Part of a small language model's weights: 10404 steps.
Each number is 128 + 32 x the weight over its row's rms, rounded and kept within 0 to 255. Layers, rows and columns count from 0. Numbers have three digits each. The size before them is the row's rms in percent of the matrix's.

# up: layer 7 MLP up, 768x192, rms 0.16, rows 50-149, columns 0-63
# down: layer 7 MLP down (transposed), 768x192, rms 0.151, rows 50-149, columns 0-63
up50 102:188050125115127153101154171080117150103117114114121157131092079125108136119144136119096143121094161124130179143160129084162092071132196155161110116088144168089051113150166092145081131191145134
down50 112:133108144153175199114088106120118130102113097136158168101159035155142113112144115136123164104157128077128108122095118166133106135108131084081150114079184131142144121166173085119136096109130112
up51 104:154123179164126090103095165155145167081065070097108078134138117089117085148158117131082107095177121075112144144103075074098079134126102172179102146176065153176185097152151116189121121211121149
down51 104:156169122148134129223110088130100113114081091121095118159190171173135169146160189130124148182093141080208150137078076127143158132137159135070104184159135123140139177166159138106096080126110124
up52 108:123179090125132145123122151128148217108137080064117087109119127118147082128155121118192089118123147133134074180174056120156100176110117156053086167128126199125138076082128173129065083179154146
down52 103:135196182111114078169047154119155142081152164081153086169138185153111093119134136146108201142165136147085128129147106116102144137185098161095125106144146174127183081089112103125110096139140109
up53 097:119148107150145120148145121109087153133094113165112083105116121139093115140119102129162092207109187136158107101086092130117102112124164168126183140164116148084099098143125093121101122078177064
down53 101:171150135175150129179070088128112131165154182132142153089086145105088174135141112126089113161152123177122098095140098098062150137180109133161149093106129173120141115130064119113137132076137109
up54 101:125089095147135129158208144130088109176082145165169153061150144106103104091113135142132176152070146126086105131135157157070119117140053098134169156103109141057153089170134079184128190171092142
down54 100:157129121186150104081110052111157127079084087107096138175167168170201085155106128178159177110179111111125142128115123145186168168065123130075173136102118110112108163097165133138059150090113142
up55 080:175134083079117154123177150132171178083127142108050165103131141108095135124111184126147173127160158153154137124111146145138052145130163135098135075071145187144069140171109126081118170176127100
down55 103:099069121141111152118118145152177119151165096163130099116128130165120091147085116163132121131132127091118177157176080120106177128077129127177125129180121154148138098106129125178138091108095162
up56 093:153103143083165147091094200127149045143084138123102150111113162091129153142125100153141134200071125093134130173098163163115139098130141109097090137113120103090107176172153141069153119124100072
down56 097:101165163171073116180144118184138088171102148106132119192087133133174108133123127099132103101156129114085144127123058110122127118183131167023127160160142155190155126080101127115129151106133153
up57 094:130102123124046106130175171134180124156135126124109120092143097128131133136142106166154117165090153172127118111089123085125168142064166085094093111176132155125132085165093135147136111051185127
down57 088:145168088095148121148119121056097145114180138055000182132147144134153143072101115129105169061130040127132113094179159127138088157154141121140102159153137139105060123086193163060114137163129177
up58 104:093137103122151096121107086142146128142099146087077125052125092117207147130115099132138128143138107164085079141099149137097179181064125157165145157141167183195128115107107097075106112081149152
down58 100:184123113099127129083134139160095116155075161068139140102081091163143112128139085163168111193107153131125094123138106193120065166139166166167078175142125138126123154150150175082115118112099145
up59 106:142145093098146143115071107109185158133171157156232174125186101115058099121152106174140116112140140132178174155195096132153127088112163140107139145127169083147109100133063117189163117110132114
down59 101:171089104107161094161094125136118107128173129115105189143142130104121174103147088106105121075199154145120145081174100111113117121165122089139168114111120129047123108178130165153113099123161207
up60 088:128067136150173125134155186070117109140084116117103159095157144104126124179147107123101173165138155108126147096113161145107097101102143109121116169110125131120144039137129101140133176115115148
down60 089:159103116148183059129119117145147154140147178158146104095116147165160159094107107072089099203127122108109107081199126123108106144110113023106138172156123137118162165161098131172116085087122096
up61 112:140081121149198118147099094103155173171065119099065172109123175139131139133125085139128141188104102133180043165062141107118142050162053127141052127141145116097138106118151165126135055136091115
down61 104:165186097151124096096165157057149100101148185152138118170121123091096157135114180143141069100175151122138153140156115150109072096107124139114191147155134110122168145136112113114092144173162094
up62 104:102085116182123100136118146096157094059070053152137149154109129135148183213115142106111113141171153141103096083149159092147137142119083116075125178112105158134116125164062118126223173117135100
down62 096:130119153158155122175110113097135141160066152137090155051082144087062108076154130161114132157135102157181145071099098151114074107092127137139163147161088173083083166116133109088124115093125132
up63 088:130177167139115127109114132105091127134092056132171137106178110111129146164130127124087131140161141097155191113106135076136162203137134094046127089176098121112157111125121173154150179152132116
down63 091:118105045108139166079181118138143088117183110069098113102127102109153160068097143160132106161124069144160150175108092175092096170128131084086141048137165163131137100125168170165090102145127106
up64 093:099175147109110143092098102114106116093101109129171109114159102165072073109116134109146120160133079136178049181114109111130093103191132099088161160139119137139105175119121168154117140126174115
down64 090:152125136071081128151118156097105136167120109096145153131151077104147126135151158127103109122120101172140078175113154098097138128172139144141089154094108084163138114113104099098102116135148181
up65 103:103121122117151155146118131103155132124174126060075119154147091108090176130150057122155127187125145153150195152124164107150165160092103172086145160100165103078157192142100113064190168069166103
down65 089:092123077091107118135084090146135102173124155120166140163076129135125103078105172095167120143202133123148147114123099100095128140164116199113151124089095105125096093113133110132122201110182174
up66 090:135192101192130108099140119156136108121075149161088213148063196141135126112154158074114106147146139148098177121159138090096094154152118158164158063126140051149047100147141152156145096153142145
down66 088:089109115147085103108132138188090117131136135124171166213096126134150093131178177112149116144105090148093127122112152126114106129160133178147103102155178094185134115027183105138081124124102103
up67 100:131125102146214138150127182083097109156135172096107106134157130150055126170156077164079121163202083169158112123163144098130127153128105160091110162122123101056110142116159140115127086172197132
down67 099:149168148100055132074146145147159143120087193125178129122150063118106149106134137094149200108121187127113127163139074135153096102118106144115125156112159128122115114144129061147126146125075128
up68 101:120167110146165128111147136140182182070105144089207183128104187144091098130108142153075137115108116147088143167104140119127141141167157088149136118168158113139113109093119106089098106214138115
down68 102:131142120101114147086129175172178112125086118130079077127131117141138170155132132117096096081160164100112081117168136129085116144161075100130139094098106094186182110118161160145200145164140175
up69 108:141132095162130099198093146124125140152111106138112115128113106110146136163091113165105155112118135171130162150098095130099182142131152089139159087174144153129153136120112126126091166127085054
down69 108:143136093100150128089068160134099100069145103102142227088156130126143098168111123140123172116126148109136091134126109088143073110099127118141104103164089164130082110090147136137065157146172177
up70 103:131128109118173123156188168136146112116128142172099137098095071149092144075144128133131136182165209106099097149129095132140085099148152187119158085118145120176183162130125132134129138129118092
down70 103:116092138078016134182128138133169133092125126125165103151141132100129114133127165130077116156098101102134116084104147113101153131153146118099168133133121180140113159178096104155223116134138137
up71 105:101123081159140151101201100088105146120126152090145130196144104132093145150101083129132153085096112159117098138137164130058084036119053126111161157084095103088140149149118143097127125081131116
down71 101:147148087126101096114134123136166140142164113092152136103118108060089153167152088129176185100108100159118048096156136086138127144149134185082116162087147136063098129158098102083093083088134071
up72 085:121103186094117128145188100137149113166091089090032148085062085116102145141119183143195126097109134110119157119086061143142118139138072116082115126145143115138160134090120137160145136154226118
down72 084:170143148172130136090091075181132160121161117110127136160100130118077110090132107204130148153090043107107123199147103097135112126117151164130142109095148187062156093131160098185124084077158111
up73 083:139140152130152136117100130124078149110067137079126129138078145147111099165117148016124094117122186160116139126128153124130119148098171101182098093116170144101110177083114151172131143123155088
down73 088:156165162101115116086087120114134094101134082155172149108102085144141102099167135182130131113163104130133101134135062129116066135144145135112158134175073120134154187118160103140101113091093144
up74 094:066141144070117144133171128092144137164129207105206130149156106186148136152138167147088090174166122108124088137096139124146073098085122104158085092118169101076111149073087088064079168038103124
down74 087:100138089116090100146100147156114127138174152148047083086108076082128141084218164118082157131133112070160073105124092145082134163046174159122155113116140146143084169100135157117126122089157103
up75 093:163152110137217147122116106144084162100096079169140158134138092124127146172137152064081162143118166104133119152095154142136133082064125153155126176072108121113134114142100127130090123151158119
down75 093:099103169153169115165150129136053107131137082146123095165165118109105121119101075088144134164142110149179118093101125128144107102119105148129199142142146072155140127161081115175150084174140106
up76 095:122172144137108141119089131112107119138158081113111119107128113090159135167138109172111104138069174077186148153172049116155110096148122139078144158106129142105071159108097107128083109117098121
down76 097:130044118178152062144185151153135161091138150156153110123156091125159123102152115100166119097152085132104160109098105105158149105157128129163122082134135143105118124152117182142154046140101109
up77 106:177116121119155119135159123131149150108109067089112155122133136150185111083182121123112127077078186109192126195124127153086145152110138117141129094088103137126129090183137091089148159155161164
down77 106:115167067164119107137089143125143095079152162126180082132149147101071125068155092153092115135180107186107157070173140132115068145185152133062072189113120123160118126165121099139141104106104094
up78 096:071133090102082119124172150131118130146094126131156088094148101162079137139086150139157079173114083135109164133102153141120170115162151131160091161109137109159020127141095099060107144123135118
down78 099:144172063147128081140105081082143059181175112173131145163120142152152139106169121139111080166143082139140051148159084135142134155112123098137142129123128083146177152132169146147159112116061182
up79 109:082117110071184115109144160129091103071068120112110125105165159126116098108165156121139177170155088087099101132123095102186173132108097155110158075172120179131171109078170161133118164232152181
down79 108:064158152138130092130153181146136174140141154167029147137122187079169078128140106144120176194142078140091148126107063147059104137110140157173172106115146109135104132135143118120136107117098084
up80 103:136173097114106109079138140124119107115114094124174109153242111086137137119161168100125120143164125046147129161046090125152131063127128123135141126131022136128114137130124140097101119102072186
down80 108:169135079122056148093116122079129151055132129086110157162167118162153155207134190123118161112144073112108112149098115101112130128145090132120088121073137152062122133117115091116176165095116102
up81 096:138193090056124085155105071116126161122094141113097126109120159145041112118169102120130192151141159055101164106136166102126152193132169071112181144128116104146147096135168180130175097127126183
down81 106:068153101118126139120137153136141084110121105118060133114128096182121087126098105108070084113074125102120131137090115198100161116087140088131098174128146095197188134091124158174075128188114121
up82 113:116080088151130136143122077139155134131147113063189141101230124131158117161145107114122164148138110159086106161103194151179084140134161160132113132103178116097103139081105201074149149164102160
down82 134:123078174146115155113174142166144109112114115107200129076203088152128108113173107068160141145083133181111103097154179195125064174113168117144218165116169117099144132128140133126109156087099120
up83 089:151165111145155095060125143165087134146114176149165125102218114114068153143131125115120088122143115031123125155131144115148193166090133112115167120143138160109156083070124068152165072105072101
down83 094:129138139142149176158141176075181156125143162155080138157117095168123140133139125138124128158095158157154181159149112167090062156162103145142160074140093133129125145186073186122115155156153105
up84 097:106142076153051114125121109098134162107077107144112130141116090158176112123129069234175129099189097094139117105088131120108109116137097183113113164137126182073168158109119144158121186086122152
down84 091:105135119122140103162116160087168161146111121130159092119085106197103133190078143103074124120159123157125199138141086169132124123078156042063096122128180154126134184126093176163107153149173145
up85 103:151157120122153237136117108162122098153141105085082146082120119119141113100132129165142159134098186060089113119103164167118148138100101192098116161110158113149116096125091162110087058136144091
down85 095:140165159113117103144137124055108074070058126099162137135122100175145187158062114169186075047121142124159081154163145099113089134143111180173176142093076129102197133121131163147137168169141143
up86 095:148130092125115117126100153133083124095111218116169128124107096160101087111159160121094161152105088136128066176118100159157113129115162174136144154132178172125124106122151143109145153169086090
down86 098:118052100130107145100151084109163102184131106115110148128095201117147196081146094148139113187160198136109129060147157154133127147144065127111112070142110075098123190143080129128132133107104168
up87 087:099128132129084155114163139129144132137098105134139185165166057154136109087073110081123091117169144126124104152076137136115091165127083177158148143126091103117164139095099108144171140146132082
down87 091:111044133152185119159123140183156126116115179146074091067127159113121126157154118159123088112089092029156100108136160111161157113171117094102148131184148151131183144138171156163058086124075179
up88 098:117108085121160121113148127130094113136106128160141197161144136093057082132134130069097114120195189165070215141113112135161119027129102111152129121162123117241129129143089136169112122019161183
down88 095:123090114138105118027092104123123182077103138173094100148134090112087152103146158119129130175107143145098082058092126168125111122127131093128128142077147106147089091150078114170094188109199149
up89 095:148169101173141153189106107127101140087184119153129098102190174091106107122104091038089122083099078119137169123192157139088121133118120139102137120113101097135149179170115114131157165131122094
down89 090:094123135157182140101131209172117058131152079074146098145115134138061175147141163152159093131064146142164111080080146176161133188134151088097182141119148114133149113171190116132135134151121109
up90 096:144126116124196124128081151183117040123084084164098159132142130118137142124121131162051110104079149167144160111111123116087077124167132112093176152118159109126180153106123130194095156123138113
down90 091:135130130077172104124141129133135134123096185155091102124088074199099102173120123177095134123132060095181129078132090166160155151172133133151156173153126128134119098064169056041124158116122119
up91 095:089140140158086090137144145165155119126177135100182042078120127092149139095151149117154102147140117129135148168113114109165091101094136154099164164112096148115200078157128168094102146115146147
down91 098:147152092137149132148147095106137146173121076105158164123114151141132116098097106096061130215212167143160130081142147175111121143130141144058129132141105143185108146194123141124120119116150085
up92 109:123171111111108156183166107162070102160171140106077101143129140105192120118117110131092133187122069121131166134094111168196118115111088111106115114141117110121097166148111142151145102048165109
down92 106:102174181091099135142117121085149087137117138154114128152120064159143111147145115185136166132162115102216087164081120096098129121086189097086074131080124113116123086085114140126076129106099138
up93 098:174156124128163094101134147059164114126123137089233171121173079111122066093142045119146100176188127112084138105115121166160165194209106142149119147123102151148073165074119124069152114130132162
down93 091:146114160113114137124160157187166123139127145148142181113060087116149142096115097138140108149094113150171067167153132152094093146162157150078126162103136160091176129094085133140160180163101071
up94 099:128168119098125182098123119123110183095077108127134108139119123142078152154085181140110179129082132069157170062163154117132097190102163072106090117136146131142120175137194122114116068152123136
down94 101:106093187097069120092109146117196146098121143089132106162127099126148165150120155136140109146127161116151116091095103120062095168127123138079061130133139147164098147179158085144102122133195175
up95 073:150153123126101103126111126109172139174141054080136150134255180100126136134148103187167116108137121138111118109172107115115129133079114153068167084157197172118127138134100137179158151139127154
down95 081:192073113132149077101121093123125080121214105114131114160122110141094161114144139148069054126102099112144110084172180122127164129111114126124148138069107127118146188090168163200159089105093129
up96 092:113171169113111162201125102151167181090118140142142082126121086112131176175189090067170132142165175091109103149138141207176150121162090068162151142133144124171173137113112173126093108133138106
down96 094:106155156128116172093063114165119190126190110167200116137140138171114158138180141078170067130112046107172167093113112124193085124156112096121122089131144110098144139126116177135099036113085122
up97 107:120118063143151109070134160151151133128086101102155142125100119121157125172168160087151084141188148158142065172112131080133107076095126142143087183159127182112088166112150126064108114143168057
down97 101:126077167190192111108119090162110124137150130179181161111132177147159099132137120129156107153197114208145097134159053163163124154101105099078063161164121160189084177107117161149165073100097094
up98 104:111133105094146135161050136173159126132146064092164195047093113098139139126142164159160093125110107155106129151043075116063074110102072119098078129157153156073167095130118166109115100182148085
down98 100:137131155132085138141077148115159132174040134146143123195131130164123113165107160086112123160124095175215118047096052067108123148166122137148197062083114154157119147120113104093164140114132160
up99 108:127110118136148101159077166102136096123096115124148160150111144102137142102095143121124143124128122117170123109119076161141109084129100152089165167119075057116124153145129140187123150141136169
down99 101:142153138105093159180176143161125104139112140174108119166124160088117105099149087098081134090108167060067119121145149102139139164148095157050126128161130119072127133185127099133109108151133165
up100 085:119169132158114158159153104125175098086126137118171087108151150121139127124105130127107111082086136106185144146160155106115116126102146148127186041127094073221194118112107212162187181166083092
down100 091:135124130093093125174094150149126133185133152144173083114086138113157100134118089137196108189081139148095068146144124139076194111113134139147146192128103135163159160085114114094112118089085141
up101 100:140088160144124172111164190118129144113119144098111137151151114080109151091121166134140161133125169145075123133101120093126169114096110080109147131128163170075133076043176153139122143122110087
down101 093:129095096104146099053156107102119140159156116111107189156056120118166112155084157129176145132183116157148078133164183144077106154127091122105139149124125109133119123099162107140128132112158149
up102 098:142129127088172145106160179128111150122075133074052122144137096122115079082152127168071175113166113138169121131103125171197197172131105100103132137092096166119178118129156098161109129148070137
down102 097:144154086099105115124096121121131122117095177166105129064082132119111143102153117077144095179179119177101115124138180113168110155117113172117088101088116160159179211127125079116139152134115143
up103 103:124140134166070075128130125092136119150124100165141173103141192124133096107057149142126157159151151157114115186143111107125163115116168128124125043118124103154055053167174151104112112151159104
down103 098:177107150139099193145128128109126148195113130079103162128145098128135119149145160121155096141116166113121140191091142163079138160141106123166070124148111113095178086104116106143160105126159123
up104 103:109184146141181112101156083126051169149098181115171143129150109144152126089129106128079108159126132125129113122116152118134086097133132145132169114152048081147138141179093183070159100092120084
down104 106:148108156120072099109185091088118115124181087147115085127149102162135061138131135183146156034150118074137187118133151154179112123054134174107159134129153128125097126128146130127141064177152129
up105 092:138130113120139114091155122092107099129124114134132111136153066100160122171193172104137196187169189160147123094135164105133092097128135141129096202122116071123094132106164129145105145207138130
down105 092:145094177180139093119055122196200133086151121193140083170086130134092114078147126118160103096128110086149161106143099108155122168172192135173117132144168163102099108147120079105098172120153102
up106 110:159104097107122145148112062168112061052164145110123116145062159094144113154131147139169177082026161132116168154159093110117102114095131149095129092144134096087136178228182124169081108199130102
down106 113:180146162135140102158102090105136171074135162115211130106142053067162092161148132154182152118165120132111143128098084046138168103071204135184101112168112164115174156065150095119092125121128111
up107 092:171143138153152094156118150150120101091127128121146187134130087126133199185137089096054127116140193152155111103057202076155141155135107111138079127071154207110066125123187086179116135163176139
down107 093:121139147090146145138161129177109110060192127153126111156168079127123108079108137100172144158136125085122108155107100196077117096114097111152162083115084160154169203173107113123119162127108137
up108 102:154081104051136136116139094201174184102145126132089128175133128103157153117142119097126179122133180095110103181060117163156097146151162093121137138114150094118143068179092125156084116132126109
down108 091:097177143118157138111046152065130163119176052124080120105137117092189103125130091162163114173156131110168140141146058117111098163137146162143148194161148149109130164102174082125152079136144146
up109 098:124105140091172154117142118090157112117115112190124166165143115167074170118150107152086115073100082126144091113123214083155166067110150132128120134054184118095106172137155136157185099184107238
down109 099:126179085171141087089069195154133157161113149132080098155175116097120114138076191151112078158142091086120128120077115107172121105099090168164098075142136137162127136183126145100155123153108111
up110 110:165128159190150112098130099137142179100131111134180138139178207152081093180094075140142124095107155125076155103117107098123144105119144125066137072121102157140126159107140059124137164196167116
down110 109:113173103138107099127111166105117107142103100096118125150148126151124143131165197122119181115106190135159158116140105138116126125115060181126143147102149114133141144119110106170142140070117032
up111 096:127122132140186181101158108145074112171107118132080106121137094205150099119110156177165188149084108132179152060117155110144174143093175127142206141120079103077143120125181091115155117119139141
down111 104:163131110117098162202188190127170166098091161144156137157115122134175125150153162092158054112093105136094157164144059200157150115141152170077102164125192162125132127162092131134157184122117089
up112 097:143116145055141086115138172131111147079081113145154129127227121101132159171103108143057160108103167125107170149110130173059078152140167114072093095145115122084121139123124181147157151091132085
down112 102:129113180116142180142117193158126136121076095096176102130176124145170159109150182102132127096100116091105113125116168131109132100123124171068115089128134149099143082157128125162112115094124082
up113 111:127095119184134090099117127139150070142119081109130142112154102058200131179120157160204140105085181148105139172067177129109104114100150151198128171154119167149128111138131125146110113140124141
down113 122:145153172120100162135138081171049142160138118079145138096163159123105096183088126112132124170171097154190197127189107129138128147158128155145110070138210121153144095087112117030181147156076151
up114 096:139183048094163096114143098110098124144134207113140135128139162160097093076114168100166185112088142142112139118188123157116131142116128076123141141123146122119161117144134123056145132112139069
down114 095:105159141089137123171082104127116120158115126199131091194128075114087123148086113136161087118152105116169120098071137152140106122101104116156103082158141205137130106170166076130144100154153141
up115 085:127152087115091131097126080180160143136140110127123153155165160090135121107144127081091099043132105151077140086167117107131079101136101103056125122106088144092104057136180091155062165163140110
down115 086:141134048160138109093137088175158135139116094064158148159072119122150123153116136139156097067084143104146125084122146151099160113171130076199167098157130162127130135099148117156142126121109113
up116 101:139198127135131149167181108170133126149145078138112128120161074108150107199086144177101129115101182125151160134140072068118081149093107135207140136128178133117121167108087090106116136114083144
down116 104:196144095096133143110128124064154168110098129176056111086132131116172137098154088123107187129147165184106117123111201129104158078146103069169133135136110091135078091170136198147098168156084159
up117 093:047124135146120159155135197165175143112154155121147083086114098180180094153104076102108134098163149142101104127113190150115099206086113105115169179090099104144104158144097121129136121096155107
down117 093:180096091075123106155121164121109174140175110164110191085135124176136132082181118186107131140136171139087132134168110113092129152102131162125107091137158064141087154123117099121096172087123141
up118 110:133071152086100132143092130131157141129124118144151129179146148169073112161102068148103166090162127134097120142113112180186143124109121157151144096141092150074076105099089096171112093134054147
down118 108:140176136141167148107056106116129181105130105053144162132158179141096172171180124134145101118110123173074100128137105146120136107147142115126096138147119119143087108141100082166155142073084137
up119 100:070149128156072071173108128100118131134138134130056133117147155129103102106110106178095143153079152144092097155136141150127093127133111222158130105144113160136119130115179147115093084177128137
down119 099:102147062127151127160128096102080079147097178108120176143135162172126093187125144125115134133061132140135117124175123137165096152126149185138108179148139118125109160127084116180140128158082115
up120 109:035169104076129113147137090162101098136118124084170106084154176131077078156163135189110079122133128162125157118099174091165137119108114129128155124089156128129145182150142150094148073115183104
down120 118:070138177143131120156094119119139100124041150117104133132167131109099120188135107122144130145075175096107099120102165096122176125158132124124127156175101130102110119182100171122097119165178064
up121 101:108153086135138179162181105085102112134122148124064108162152077144076125087102153136143218078135143140168133168122159106081107124107149083139088117120120154124186112160107058102079125208089104
down121 104:128171183124134135171167141167090110127142085105107155152114123176169145134122120127171160120116100076172155164122088148104107129097155155131110155129135176133156158040099043164093092135166141
up122 106:140166162163167143164149083100120066094112082123113133227083106151147119121156096096171117143151173072051128173102104136172103147121178141105117107045161069090181082105155124145129141090155160
down122 101:132149081065119126090131124089126111121132066119155128113090120050147142092119098148122094148154090136086080133107133127146046065164165112191092107108159140063076157123147155151104135105089140
up123 088:154145192082160129146083135184158124096120130107137161122135139152108064158132125117118108142121143133091122179164147050117152181121102103108100180125135133145084163111167119147092155238149126
down123 087:168095151090123158117181080164091118083156110113097124081121103155173136155113162081130116130156141088079164140149149161107135148112137134129167126057144145109105130158160142178112157162137166
up124 102:142107075204166107138111076122146148090148152107128111126136139100100146197158138084092094109151137125084116114100122114210096083154131128158111198130133110073036181102145131155133105112165128
down124 104:152156185109143119161185125135152158119176081185129082138086128136177121080151121138172181105125116104193184107172097069088147096136063065122133105117108112096092107152117141165105170108121169
up125 093:067084137131092146132159188126157112141111120110074122109121075105148141093086144133157112169150146134171158152144088124124140130144123111143107230153093121121165140116137170146143147172146151
down125 094:204159038125127103136136143136084100117145141187202136162078164107147145182134092107069109115116150192128109130149106093140076137107152154105107054176146109105135134155104084110085154093099081
up126 107:159150111108157112110122152147134173130050142151123055168142079149165132098192142164129124144140140158142123130148144082144117132104095102078158124166120120135177135142096061142109086143069081
down126 106:168082114132131142132099147147139100072166093162035108151130148115109154122149128104118157132115083035115136157129159111130129072126055143091093162146151136141133131065142174144136144093126162
up127 099:161154188130155142071075148113090138122098137097130150144127200117128132183176107115116128115119147090086120115106125170168167152166111073078120094173186157147098126183116082114151058151137181
down127 106:075162153110095162178199170044150143118131124094120065195142110125148105176152132145099138131118113130160128132110067140166139101184128110134124106159100118187047130191098133070122110121135138
up128 100:083130092141160180123133110138071164157091129155044037092160146100115161129129142147107133165099034082117060094130180119116115163113117167093115164111100168161126096187130128150168132105161126
down128 096:152113044146168118166091152126136108118146057080178119148092086162088109093130121149138092118156152117098187063122139117154094115199163210165164171103177101070120162102143118136117103127081152
up129 104:131150108141117191106171117133074134101030126110039165116112101117165146089158092175107134154097110111097119096151151132127088133123137084119109096119132205155097173184136170131071116158143195
down129 097:161100171098179118133110172162103135196129162138096121150091159110119083130132124124132144136135159147161100100104089089108065107098189130130101083200120119173092114104112196107081179111157126
up130 103:146149197140126154151098078132153149137127094137089128035170083099153148138180146150208101145117132166127109103127120120162135138160131130222117128151126138116143122176107102067086172124106116
down130 103:112150141056148186114152128097136128123115139152068140091156109106124132161125141120156081118117097175131155110136151123116182156173182128154135127079120103191118112142151129158093124097092117
up131 113:161102137160155126119102138095166142053127123099086149165143133139102097068121128165188113153126154134141143112126087077174053192147131170089186147085192102145182126084116107127130159110098146
down131 113:111134115143127152103124106149154117153126147099106133145138123147138105182106155071103118137117108080090124162062124159114175159098103135108170113108141157123100156093097132077140139146057122
up132 101:086064113116120137126136098152149073131099124138194172093134140191148143147100067123080129126179123115084180170127133127149091101167142107149124078160124134110114144069080148068102092143132118
down132 102:172112139150128087110120085142171101197083145129148074094110048084114105121125155119115079131102125111102129128164138119119154139101118193110149148186125119129091117136105123163123143151186148
up133 097:127108144118159108129177087101141118151123113140090129081174124100132127113162087082084116157178122052055081164121081159123065172179095101153140136136165115102117101105119143100164124149157172
down133 095:127175187132116127135136123132106150082110154157089091165088121139024143118066151117111116118105110106223139095109128114116090117113096114126122081127110128112138149122140135135077167113140101
up134 109:142080109140180142118119165134130070143111120166063108080079176148131082105137136141120150212128113152099160100156103096166160162113081152101106185131149179134159148070108081127129122166109153
down134 097:137126131213124090109133150146114114141139181128119156136086169149106120147150146090137156105195121168152100134155111163086115135128135131138211182114107123084101125106085165090130157082118081
up135 098:099107098121074168079157179123148167104122142170113155117144094142127198195096162152181130097093166098097162087047103133161173153150109112115152101081107117109082134126145108121106173154186103
down135 099:095133182094148166182107136118157073074105126159134145125155129138124153191095114134070124122086132059134181104091092083152111100147186168059152135128165135114123154168178088132139141186117082
up136 101:114173104245112140141108110130070179092112103171037074175123071084125199119067102155158103190111143175150153159090168125099107113112143131166128155168132156145154161155127083072146162087125140
down136 106:057180140090110141150114144168147089127146100060140116081157161126138136160184164135141179123103137196191145097135125165173126121090112132159146168145201172142156143094172168094112138104081195
up137 093:101124140181099118147101148139110159157129097107147127054134093133116126157057168084103130182159091150096125104141114055096194146146117160154146119125129081087096073135122171091082189168109148
down137 087:165189150131163165093089133135137133123164097190155161177088198102140099116207103130094156120137161054147126129133135126132111119114123113149158114127133099144132119094183178114116057067139099
up138 090:105098142161100085084164120109139110149152105147113104069106149193119057087099047111155111144234173132120134192133160156101159191119142152167121124151112149179111112119171134049125137090118109
down138 099:132094106151104134143140154111122100069108122172023076175143170184085112123134092160160120117113146134136147129103140132136058150115139126136134129092174066116122119168183096162093127107159169
up139 095:147143111120100109109172114122093099130061132125098091133138121078142099108104163128145137133133086107134085095133077118143141128109139135202092159156094082059172167118127142108142111139148186
down139 101:136171143160103045173125145126198133137096125088229092110125133117192084094130098107145084122138192176170163133126169109165150102177171120057100105107150156136166073058187131089089085151030091
up140 102:160156162156127102073109149107117105088081144133074163174111104158133120049126099118145201128082186147173171149149081171065123156066161183154117105051094162114147148146167148086160142111082147
down140 107:174141070175099116115138127124118080141153114076114182097151066127114142055098122089117094113171148077117090096152100177130150150069129094068140133140127144088128134092138075112051099126147079
up141 087:169118124130156106137115187078091155155131154115122104101120148133154197073135149118116158110132144123131091163172087122092154157079129110116134102081127135162139132102095132130176088074164138
down141 085:147051091090123140100139095108178176121159127124116134119208141122133144137189198093105116177109070139164124098114120114155139147083144118093149129100058106146153077116106099105086159092166103
up142 095:164116111108187186114112166115158150129094161095165206101094100095130150127165162135099141141104142186170144115146137166120149117149165131137130088108188178088106110098095104121129125149133139
down142 094:040203173131154177132142194110143189166126136133149066132119161165167117166130127125109166153086075140096072177093118083120157135114139128123137065098103145131118115146123104134118171114089111
up143 108:106156117148102113079150117096144109132198109075045109106181092152105108064110198107165088147137166072140105097164129141091163192125155125122101130104113057126085067137122102162157139167144131
down143 105:073134122085148096122132168094160140130163167075120112129190113146164163091140198129083152116120108163095105135173166134068152120102050137208124130168130167150126054155177157126117168130104162
up144 090:120113117144158150174111151133053152110094133178162117159123097179121151131116109160163114065064176116151156164122115108141169200116091138101117127138175105095100136157125150054106166176133142
down144 083:087099140142164071109083089131104151198097117130151112065158154139146151150116081149153103150161131135094067070137173149113137102163111075185169108149074106143174165102162131202125153099131142
up145 103:143175183100161165127126074193129157115154105106133180171176152161122126138112113096120129125108143129166135158139130120130141098148147149108117130067134104032168152166096126104142168113062179
down145 094:107101125121134087119086137139158133143121152176101176128179168218134120214154145117087079081155151168119117092161105152084118153134122069123169162136152137164102140078202199157062114135110197
up146 093:161144121151095092139101157093142088138070161098148179086117172188106094126109097074141175128120129073137144170119152153129150180107049090172071161131151063100155130140114110140155171142054123
down146 093:091111089130121126165124163079115111156091100162139100123104128111094067140141203100159097187110096158136101175132142159120119108145082141107137081103132119101107090122123113171183164116094139
up147 090:120113185135126156131142069131098133102135122087128105112094138138071137133108111087112100096165104124112134120110095128102103124117120124123128100052122156137072150130139143198151106113120135
down147 088:152113171124165185078068122135162118107090144149071116112096080094100164070134163192137111152101202151118163097143148178108126160115156118115099144190196087132123166122112161099153113122129094
up148 118:140115108128134070099129103132124114117077087134068141088129159169142160065171127130104133141182152080105116177131148112102129136105135178137148136137130176117181133071108119148121138180167132
down148 115:133116097095062155117159143147146184173061134060158078102173129078165073179157162109174160106108141136132133117162171108124131127110078117150146122090191144105131121082130142115132154091179110
up149 094:091158102078153146100128142127079134099145109118108128129115142099164213116139136127056155088117161132033136072141148057113083135152164143136086140139046158115139058124161112136143126179131103
down149 099:159094143109188169181129168109134112093117149106120123093169112134158104096111080072170151163082120118129091137170174119154122098129165126117210147094120149120110145153071158087113070123111163